Weights of a small GPT-style language model, trained from scratch on English Wikipedia.
Training: a variant of SOAP for these matrices, 117M tokens, 3556 steps.
Each number is 50 + 12 x the weight over the matrix's rms, rounded and kept within 0 to 99. Layers, rows and columns count from 0.

# down: layer 5 MLP down (transposed), 512x128, rms 0.0743, rows 167-191, columns 64-127
# up: layer 5 MLP up, 512x128, rms 0.0741, rows 168-191, columns 64-127
down167:38 42 25 44 53 31 69 61 48 59 42 63 57 82 49 72 54 79 40 79 74 33 35 59 32 56 37 66 47 51 53 34 75 45 67 53 45 48 43 48 59 53 54 27 47 76 35 50 34 26 58 38 49 43 67 54 29 73 25 50 36 56 45 59
up168:36 64 54 63 31 49 67 73 46 54 59 45 42 50 43 61 40 66 36 52 45 57 41 44 51 56 74 57 45 44 39 64 51 46 77 53 57 63 73 38 53 54 47 39 48 59 50 55 59 57 54 50 71 40 52 71 44 47 49 58 46 27 42 54
down168:63 48 26 63 36 51 48 61 50 55 53 54 68 35 64 63 25 31 59 42 55 40 42 61 65 59 42 45 59 39 44 50 49 39 56 60 59 55 69 43 30 45 73 36 42 34 42 65 49 54 41 70 48 32 59 75 63 46 42 54 41 46 34 34
up169:44 49 54 48 54 56 54 45 44 38 41 49 53 41 54 75 44 46 29 54 42 47 58 32 48 55 38 47 69 46 51 64 30 32 70 62 46 35 53 39 49 47 35 59 32 55 50 33 47 63 31 63 57 60 66 46 55 61 71 42 34 48 37 47
down169:77 44 51 41 39 62 47 43 61 32 51 58 34 59 55 36 62 55 62 36 37 43 32 38 57 25 39 35 32 62 59 49 66 51 39 49 58 54 31 56 33 52 48 53 49 55 54 43 64 26 74 61 74 39 69 50 57 37 42 66 56 38 32 59
up170:47 54 55 49 50 54 66 29 42 39 40 26 55 63 66 64 28 60 55 44 30 55 73 50 51 38 60 36 38 47 40 64 41 46 62 48 53 34 60 48 41 32 62 56 64 20 45 46 45 48 51 58 40 58 54 53 55 65 51 40 53 58 52 63
down170:63 46 67 33 48 56 44 40 60 62 58 61 77 46 23 62 54 44 45 46 25 20 23 56 51 44 41 37 54 68 06 62 32 54 69 49 45 49 50 47 47 56 74 55 51 24 41 71 44 61 55 45 38 35 48 70 63 34 41 80 44 68 17 34
up171:52 54 37 60 42 56 43 23 53 35 43 46 60 48 26 52 45 42 38 48 42 43 39 38 42 35 57 41 72 55 48 67 46 54 53 36 54 52 52 50 46 36 53 44 58 68 33 25 50 57 67 67 36 63 49 56 56 70 67 13 38 54 28 57
down171:51 47 75 50 46 59 63 79 62 71 50 52 61 39 44 49 31 43 73 52 54 57 48 60 53 60 53 55 41 64 56 44 47 51 54 41 54 58 29 42 49 41 40 21 51 42 65 32 25 56 45 66 55 46 68 40 46 53 54 34 52 52 78 53
up172:41 37 40 79 69 54 59 52 54 49 49 38 34 52 64 41 57 28 66 66 56 64 29 47 55 47 57 62 36 43 29 74 54 42 64 53 41 46 54 66 40 43 50 54 62 50 48 61 59 66 55 40 69 43 55 52 42 57 58 32 55 42 69 51
down172:59 36 55 23 48 58 56 43 54 49 52 57 57 50 43 51 47 56 22 49 38 46 39 54 43 50 44 60 64 56 49 49 57 39 69 65 41 67 43 43 60 40 53 57 59 39 47 43 51 39 45 61 45 36 34 52 35 34 59 56 54 62 54 57
up173:50 54 54 57 62 39 65 65 51 32 49 50 54 71 66 55 43 69 55 56 39 24 48 48 60 54 51 45 45 52 49 51 47 27 56 58 21 39 62 41 34 31 44 49 46 59 49 27 56 71 44 42 57 33 56 38 36 57 56 45 42 53 48 34
down173:55 37 71 35 31 65 60 52 39 45 54 60 29 58 72 49 54 63 40 53 51 52 43 39 44 64 58 33 41 48 48 51 42 62 35 58 53 60 64 61 37 66 61 67 51 50 50 25 53 52 55 37 37 46 40 56 32 49 72 34 79 51 60 59
up174:55 67 54 51 50 63 45 56 48 77 36 55 35 51 50 22 36 58 48 39 59 34 54 60 36 47 65 50 46 32 40 46 23 51 58 54 51 42 45 30 43 31 36 49 72 49 63 53 48 52 38 42 56 58 46 65 64 52 70 49 33 72 30 48
down174:76 52 36 44 33 59 61 37 35 55 42 33 54 57 52 69 57 52 65 46 52 30 34 66 62 54 29 27 56 61 51 23 64 42 59 42 44 54 42 49 46 60 48 44 46 29 31 59 44 47 60 28 65 51 19 48 52 58 68 55 40 12 33 47
up175:53 48 49 53 47 45 41 31 63 52 69 53 59 42 46 59 51 56 64 49 42 69 62 45 38 43 46 38 22 49 48 57 39 43 62 51 44 25 29 22 55 31 72 56 56 54 59 43 53 60 55 54 50 33 30 88 71 45 42 32 34 45 55 52
down175:29 38 39 27 34 48 58 49 36 45 52 44 55 37 45 54 44 67 53 58 64 45 53 39 69 50 54 36 43 34 66 68 25 59 33 34 30 81 59 66 53 44 34 56 33 33 60 51 53 42 63 46 51 43 48 48 62 64 38 44 58 45 42 60
up176:62 50 18 53 48 46 53 37 37 56 47 55 39 50 61 36 38 61 62 56 51 53 70 62 48 39 38 62 46 79 52 35 55 51 66 63 56 42 62 62 47 51 41 65 46 44 46 43 53 19 54 48 53 46 41 49 48 45 71 69 53 58 45 38
down176:36 41 55 45 41 71 44 59 54 46 22 34 66 55 39 50 65 38 49 50 68 52 73 48 47 38 47 52 59 41 31 78 62 51 71 32 31 52 50 43 47 37 40 60 45 60 34 29 65 58 38 36 44 54 45 47 58 62 40 38 31 49 66 57
up177:55 44 61 46 43 62 28 60 53 65 44 44 56 56 38 45 55 30 36 47 50 55 69 52 60 59 61 69 53 61 56 50 65 47 66 47 74 39 41 65 44 50 37 37 36 52 68 71 50 41 52 64 34 48 58 58 49 59 76 49 45 53 64 49
down177:42 72 53 50 75 34 70 46 34 26 54 38 42 47 56 53 56 56 48 40 40 77 57 41 53 55 42 56 72 66 48 30 39 73 51 39 62 44 56 45 57 39 50 60 51 40 48 42 46 48 50 50 69 66 42 56 50 41 26 64 65 37 65 44
up178:50 51 48 41 59 72 55 53 55 47 77 36 19 41 50 45 41 26 53 40 57 35 40 58 50 44 49 27 67 45 63 33 48 52 72 58 47 17 41 34 41 41 45 40 56 63 27 49 53 55 62 54 42 59 40 43 42 63 40 31 50 39 62 54
down178:34 42 77 62 39 48 41 52 60 25 72 31 75 45 44 37 86 35 39 57 41 35 42 19 10 62 46 71 73 43 42 42 30 69 67 56 85 43 50 26 77 43 44 73 36 65 61 52 35 56 34 59 47 59 51 30 53 35 32 30 47 54 39 50
up179:54 46 62 29 79 51 47 62 55 68 56 45 24 57 44 48 78 43 64 57 62 59 53 54 59 54 47 52 54 44 51 61 58 60 57 35 49 55 78 30 39 34 39 58 76 41 55 59 38 50 61 47 43 61 66 49 34 39 79 46 36 43 72 41
down179:41 23 60 33 64 68 69 42 61 52 59 65 47 64 62 39 48 59 43 43 62 40 44 44 45 57 67 53 72 41 56 69 36 51 48 44 55 60 53 18 38 27 55 39 12 47 43 45 51 34 46 32 58 30 82 66 47 48 86 54 54 44 58 45
up180:53 37 81 45 43 30 52 47 45 57 65 43 31 41 39 52 69 56 47 57 36 61 39 23 40 53 67 48 56 57 33 51 49 29 40 18 67 50 53 50 50 64 47 42 49 52 43 66 45 45 53 49 58 62 70 57 42 47 66 47 29 45 36 74
down180:39 43 43 56 55 53 58 43 55 47 46 67 58 54 64 46 45 46 56 67 43 57 65 50 41 52 25 44 42 55 60 19 59 68 49 50 37 39 31 55 59 60 69 48 54 55 56 56 64 41 51 58 46 83 41 41 48 33 48 59 60 41 68 45
up181:45 28 48 44 50 34 59 50 41 61 40 44 58 27 65 49 48 69 39 44 51 47 53 36 39 46 60 52 36 43 59 75 42 41 59 54 60 60 44 41 63 57 71 58 53 37 60 37 68 59 31 52 25 65 58 55 47 71 69 46 53 64 49 61
down181:52 37 62 53 53 31 72 63 27 42 48 62 64 40 60 45 66 59 52 63 42 52 52 50 50 30 42 76 72 49 35 52 37 66 51 53 41 51 53 41 47 57 45 41 66 43 72 40 81 36 27 58 42 46 55 50 47 79 60 42 66 59 45 50
up182:48 33 36 59 66 52 50 36 58 73 62 39 46 35 67 63 40 41 45 29 41 41 54 41 59 75 39 60 51 51 39 39 66 40 62 50 45 23 39 28 54 52 45 67 80 35 59 40 35 45 30 39 54 44 47 53 42 60 71 46 53 48 31 54
down182:37 47 48 50 42 29 49 54 32 45 76 47 58 44 53 38 66 49 48 48 44 46 54 37 48 45 66 55 37 59 75 47 45 20 46 62 48 55 24 38 36 37 40 45 75 55 50 43 58 59 19 53 45 49 61 18 66 42 52 55 43 51 53 43
up183:67 50 59 49 27 60 49 35 51 60 70 55 38 41 54 46 67 50 31 42 38 39 41 54 30 51 41 71 35 25 60 52 46 55 57 79 71 38 61 44 38 62 58 63 61 59 45 51 40 49 32 31 41 52 31 40 55 51 59 47 52 41 26 38
down183:60 48 69 56 59 44 47 55 50 52 53 65 59 61 76 53 51 55 41 59 78 37 40 32 32 54 33 42 70 48 43 41 43 59 32 57 55 43 49 41 32 53 40 52 38 16 70 61 56 76 43 67 41 42 36 49 39 55 60 69 39 60 49 53
up184:50 48 55 54 63 53 41 53 51 35 40 35 55 57 55 46 67 79 45 56 54 62 46 45 45 44 31 58 37 50 54 45 53 68 53 54 40 35 59 48 63 34 45 44 30 37 44 49 39 56 45 66 39 49 39 61 35 37 48 38 54 50 60 48
down184:82 54 47 37 68 45 33 34 55 50 51 53 54 44 58 49 44 64 38 54 62 41 56 36 47 39 46 27 26 54 46 60 50 36 21 64 67 41 50 44 46 47 55 38 39 37 54 61 48 33 51 53 43 37 56 34 37 33 58 43 62 56 53 63
up185:48 42 61 48 39 63 30 56 60 60 53 44 41 49 33 48 57 41 51 56 50 41 45 41 39 62 48 39 55 61 49 49 57 41 36 54 48 42 64 60 58 67 36 64 49 48 52 35 41 47 48 49 47 41 39 52 57 53 58 46 70 39 62 60
down185:54 54 54 73 57 52 47 52 42 26 40 37 47 51 42 56 39 54 45 47 38 43 39 76 41 39 49 58 48 40 59 52 37 48 77 25 54 27 41 51 38 41 53 56 28 53 64 75 66 50 39 46 49 65 68 66 52 32 47 60 28 37 35 42
up186:44 83 55 53 35 47 58 50 37 52 52 67 53 49 51 53 56 87 63 65 61 52 72 48 62 43 74 48 67 50 35 61 38 60 48 36 36 61 47 54 37 49 60 35 67 52 32 50 40 44 68 44 38 52 38 54 46 60 50 62 51 57 47 59
down186:33 38 53 52 55 50 43 33 38 53 55 49 73 43 42 59 48 52 54 47 48 66 38 50 42 52 63 54 49 53 57 48 60 33 65 50 54 48 65 51 54 51 51 49 48 52 65 51 73 65 56 56 61 36 46 55 50 38 53 35 39 37 53 50
up187:48 52 58 46 38 60 55 60 57 29 75 40 45 46 75 45 39 53 43 52 40 60 52 42 56 71 55 55 45 22 53 51 41 47 45 43 55 54 49 45 55 46 42 34 45 51 46 53 56 61 58 48 40 55 50 54 56 67 51 50 42 18 52 48
down187:42 46 60 58 51 66 62 36 70 67 39 56 38 61 33 37 57 54 62 45 45 59 52 38 46 56 40 38 35 39 55 60 49 47 68 54 41 47 56 57 54 84 64 36 56 38 48 34 50 35 45 54 43 53 54 57 24 52 43 45 69 57 61 36
up188:37 63 49 54 52 63 50 62 60 51 67 49 50 42 44 67 49 46 52 54 50 54 58 56 50 39 47 34 58 41 45 23 41 42 53 53 49 40 56 54 46 71 51 46 46 54 54 60 65 54 56 43 44 43 75 36 58 35 48 48 47 27 43 65
down188:43 53 28 48 39 46 32 51 64 46 52 65 51 57 45 42 35 45 43 68 62 58 33 40 50 44 59 53 47 34 54 59 37 43 51 32 71 47 77 47 42 53 56 47 34 47 52 51 64 60 46 46 29 53 63 38 54 56 48 60 51 55 47 41
up189:37 54 58 46 64 56 55 48 45 29 66 26 42 33 63 53 48 49 32 47 58 60 68 60 62 39 62 42 49 39 38 49 54 39 41 41 41 56 50 46 53 27 65 48 37 53 31 41 43 57 50 58 27 44 58 35 41 25 66 45 52 37 30 56
down189:34 49 52 52 45 53 64 41 28 46 47 37 34 36 36 54 36 67 52 38 66 65 47 54 40 35 58 28 48 54 43 38 39 45 47 52 52 50 24 67 54 43 62 65 35 55 34 59 56 74 50 44 61 62 48 37 59 34 60 62 73 63 66 53
up190:47 55 43 32 41 47 47 57 43 51 61 42 35 48 33 59 56 48 60 33 40 61 61 50 54 48 68 57 49 54 62 56 49 54 42 48 49 64 38 70 61 42 60 64 39 55 58 43 70 33 55 62 43 57 22 74 51 56 52 61 48 41 48 39
down190:61 33 62 52 43 38 39 46 72 58 45 39 57 51 50 64 56 51 51 46 50 50 45 66 39 77 67 38 62 68 52 52 67 38 44 53 35 37 43 60 13 40 59 29 50 64 39 47 35 36 40 52 46 45 58 35 48 33 45 70 50 56 52 45
up191:45 54 66 46 47 68 41 37 49 37 48 53 57 45 60 66 64 57 52 52 45 31 62 58 59 46 56 49 47 50 38 60 41 63 50 40 48 64 70 62 57 45 54 52 56 60 57 66 45 49 48 46 63 36 50 57 37 54 90 67 32 49 82 76
down191:50 33 47 53 64 55 54 54 40 45 25 34 66 44 46 52 53 60 36 45 31 58 38 78 43 45 38 55 43 53 50 61 63 67 46 64 40 40 44 45 46 38 56 55 51 48 35 70 32 53 59 62 50 54 53 56 51 16 49 30 50 60 52 39